Weights of a small GPT-style language model, trained from scratch on English Wikipedia.
Size: 25 layers, width 64, 2 heads of 32, MLP 256 tanh GELU, 1.39M parameters.
Each number is 500 + 40 x the weight over its row's rms, rounded and kept within 0 to 999. Layers, rows and columns count from 0. Numbers have three digits each. The size before them is the row's rms in percent of the matrix's.

# layer 7 MLP down, 64x256, rms 0.225, rows 0-21, columns 128-255
099:432493484509488485425439472467484513452562542494542467468483434521527532483476514483486449482582494582502472437489549576471480520483497503468452478487509418528563579436448495518434374503381499539496498536510516532503483471429501493421511519588555514436524475469523517504480496497493432504485467442480519513471481443480527486517499473492529531463525507532485453515494493488470554525518
099:586518507439551475555490577484537492521510501455480529494377431547596519427533489514504484452509509568477516451544486421558477517548544487449497489533407501514524538513545483553516550518481500421478536441479548537552494510464507496484487480527416574482503500473529462494502507473547455537527558530474443469474473486539536510531454466580460501511472460507525494484554538457483503517516
103:498567518529515526514541546548535506467494544494504524520448482471519443461477483473506490554542579485441483448540522504522555500495533435464484535574506478536498507454415488496460550575521487515513478493536550534549501437519494522543522458499645494481549506432524432500503532526545567453498554490554525463524488539500516493544503469447506512495447490537485486423487530400518530408558
103:474471511454558440449498460473541532450570475503492451524576537516425443518485545498510460455469516405548482566498467420492438584536529489495520496476500539508532477453531510486495444489470524495473546503529493613487507562503500538507474483524514532561469484549568446455462470505495467469469415523507510511568556486528554516437460554501473521526514491479502526495514470422419522449438
089:543513531471498533491495553502523510528503551463462501517641504535468521488520579526483467410509454514523496522451466503475516464426492496499490518535490523573483475483549526498534613496475461482556508478567552497465503472511487478527509495459459456551513487526475478511458562488449552558489442484460523427476397509531502559464503514511500531451549536501463542474565559464524499506499
106:541505554387509514491524528512508435485474487502533488517456471572535511488530463464504502466487502511474561496451479560471404450438578484467479459527510466487490488470465457485449537476481521510522478508522513508413449492472415535435502468526532519491467467455571505603520504539476577543570441494501401468560435518402444517512491399455491508489429468558516515479509556498544539489509
098:486505583525551518541502602508443503463497485547512497482480480531442442522427535451473485556473556526485527522447483514491476456548489549440492524492416465488469502538455496555403425531524543523398529495501433455499578476483503572505479508548472534526492503471478566481526522443548522419542525531546485543477451490490556494557427549527477483487455472424523507523499473539494517523568
104:463490501505544510424537414531486504659540472496504450512491510458517493588462448541516510450446452567431516480461486517542447459529499474549500526478476500538516574396504487524463514487538475522478538520461468530461487449494505495505529429427549478488566505497458535478552521469559465483432524456488444439534527511533537535489504505499567459540404505449485486499470493520516544484500
102:534445456511589458489484534491526519519475534547404568537431456527471511506537529496509542523523506443496481568486544464481517559457504503473461507582418468474520440442434515438554517486499460444557467473507519492545552439483523556524457507495419458522570517523593549459501461504477502449428439527444546526527469528556535580572567430485514560531595507522552518553522482600459473509532
111:510514503440488481459526488506511531450526552504394539533550452437474500575522532494512506555412544440511499528507513572487565437479563523547507496428419554464497548482493448562514482382468542540567440534491550541462590489493462466574498515554457518535499476522544504467496459440514493550451535487552523465490498484655504500536528479499481518476484492541510460492518517494505465458504
099:460515452460483522452486450538547484500518565478502547560490390472504518477497507523451525522499475542443498460504490519541510575479480451552519472475451556513455502484515543471494434456487509492469438558490503565474494540473420497508505486528566472412541541439501456494533481480526479536574507516596526495573570518526476442434513487503475478473533517562520476534435515525549523533572
092:526476508528482522483556454463453489514548475484469528570482511465499452489408471477511519470502438447520459476507461472559502458595436521484485509441474424524525566552513449557482548550492489447486450515486531479515436478561535519453431502416549485479561515530460495492495493554574440516503529561447566554469529478529572491533500511551509482522530521470413532503446544454502504512451
119:468517512483486524430525505480450482457508475524537483524584543554522498499547508483480453393453509421486527507519521619502545517520548556492514540485577446497531506445517488472444438472429441463513544507486516614443518537498432484489543485474369578479515531515533467486526464467544505454508538516428458531531525565513531475514467515463461546521453517596541485499482480466558536493453
097:474511461455539494517452540496516528534478443503515505524490410532503451528522462473472522373547502582466516453417524496518503536525426530440516462475468505413504514518575498472486415480448412498625505473491472459456449512471538524497446504529530474484476541475471488528533473431507498568475445455476431478549531540471508501488476448521530560451577469497511524519451501446425572486499
093:496478568455464504499494507492421536433514538534496487512519596566476507527508456464498548462564433458486534494428493545469505395459535473536443479610539506469461536443496488487499443474506507409456499492513467474495565568475510438528536469487443503508474488444484461577450488499428527487514491462548515509443564507491419466518489490493502581473512503466498470504419489557475521461455
086:448584530467470459522441585497506586438489484459548515531565481549454526512483547493509558435479546500481493524530540498476569483467493492544521449475459541541477438473550562529528554509470473525414488517510510477543503501556458444457498512471534513548488531482518468554521507519492491454525479496510513479453451438480414499499511549480496511531515512466544547540500545542517478548472
106:464435459572474504555545483488489502521511471587431573525510469496484510503489526507440533576503485522512473483459482460462507521488487501449470589553448455543508435493479528489500570454492546543531536473500542555476535502486537536574516496513469464515435512538521541518533436519558502552440429482470565493509527531537504523512555500550509595539465485489455462507447537488527554477462
095:424445472470490479485484465525528565528503445448455502466507521467525573544596465559509409460453491570516611506519506511515467529570455462492492501433535466492476504508604529535529453589492545521540401441444512455442451530484502492563514493452442480546459499530447473477538504426509486541590498527533495516503543564508483484474517495550533515493481501497466493487507528569475428495535
098:534506454499513485487567480505487538556531511533509589541532468516461539489541569502481489522550509456492525543530502575569521463438513524512451499513475550538602506522477494493521563467488435487573490470464479526551555497446558538434494487472392488433548532468550504469496557545514428469481498531423583496523528484460553503498517500451487466519510510562465552447559464454556476528491
101:541507486440493521437478520479543529561504428549490422489494550466510431532522509480495507469488525531496531492473543494546468526535378517497456460546505477582536517515552425500528487515491520500503463441475473414503480507519507517547524504487543480542576449520460481490498468512522448530544529477481472482412474527546603499529439486469552581482495502583461462520460567483474414524434
103:515513487484503600483497496510494472466479504462593506525442445485488525505432461479466477486482494539462585495464535528507557498504447558507542466503516526424471478490508507453522473521500501487568609609466456498433458488505526472524424482564514531472525535539459533478498470439488510517485476501450575452485520504498505516515496511555488510493480506464463472491432472569461529509515
090:485536503456484499498445522537464514435519505484529498456465462484491488493484463437423492509572422563402511433542566481538557429425477553444420527551474462492473580476557506423562454434507467479517570468477473605490473536507511492496522473519503499472505476458493540581436478507549509501544445510494552475599523481426478467481465550500554479460505550494481495505460392550474487457522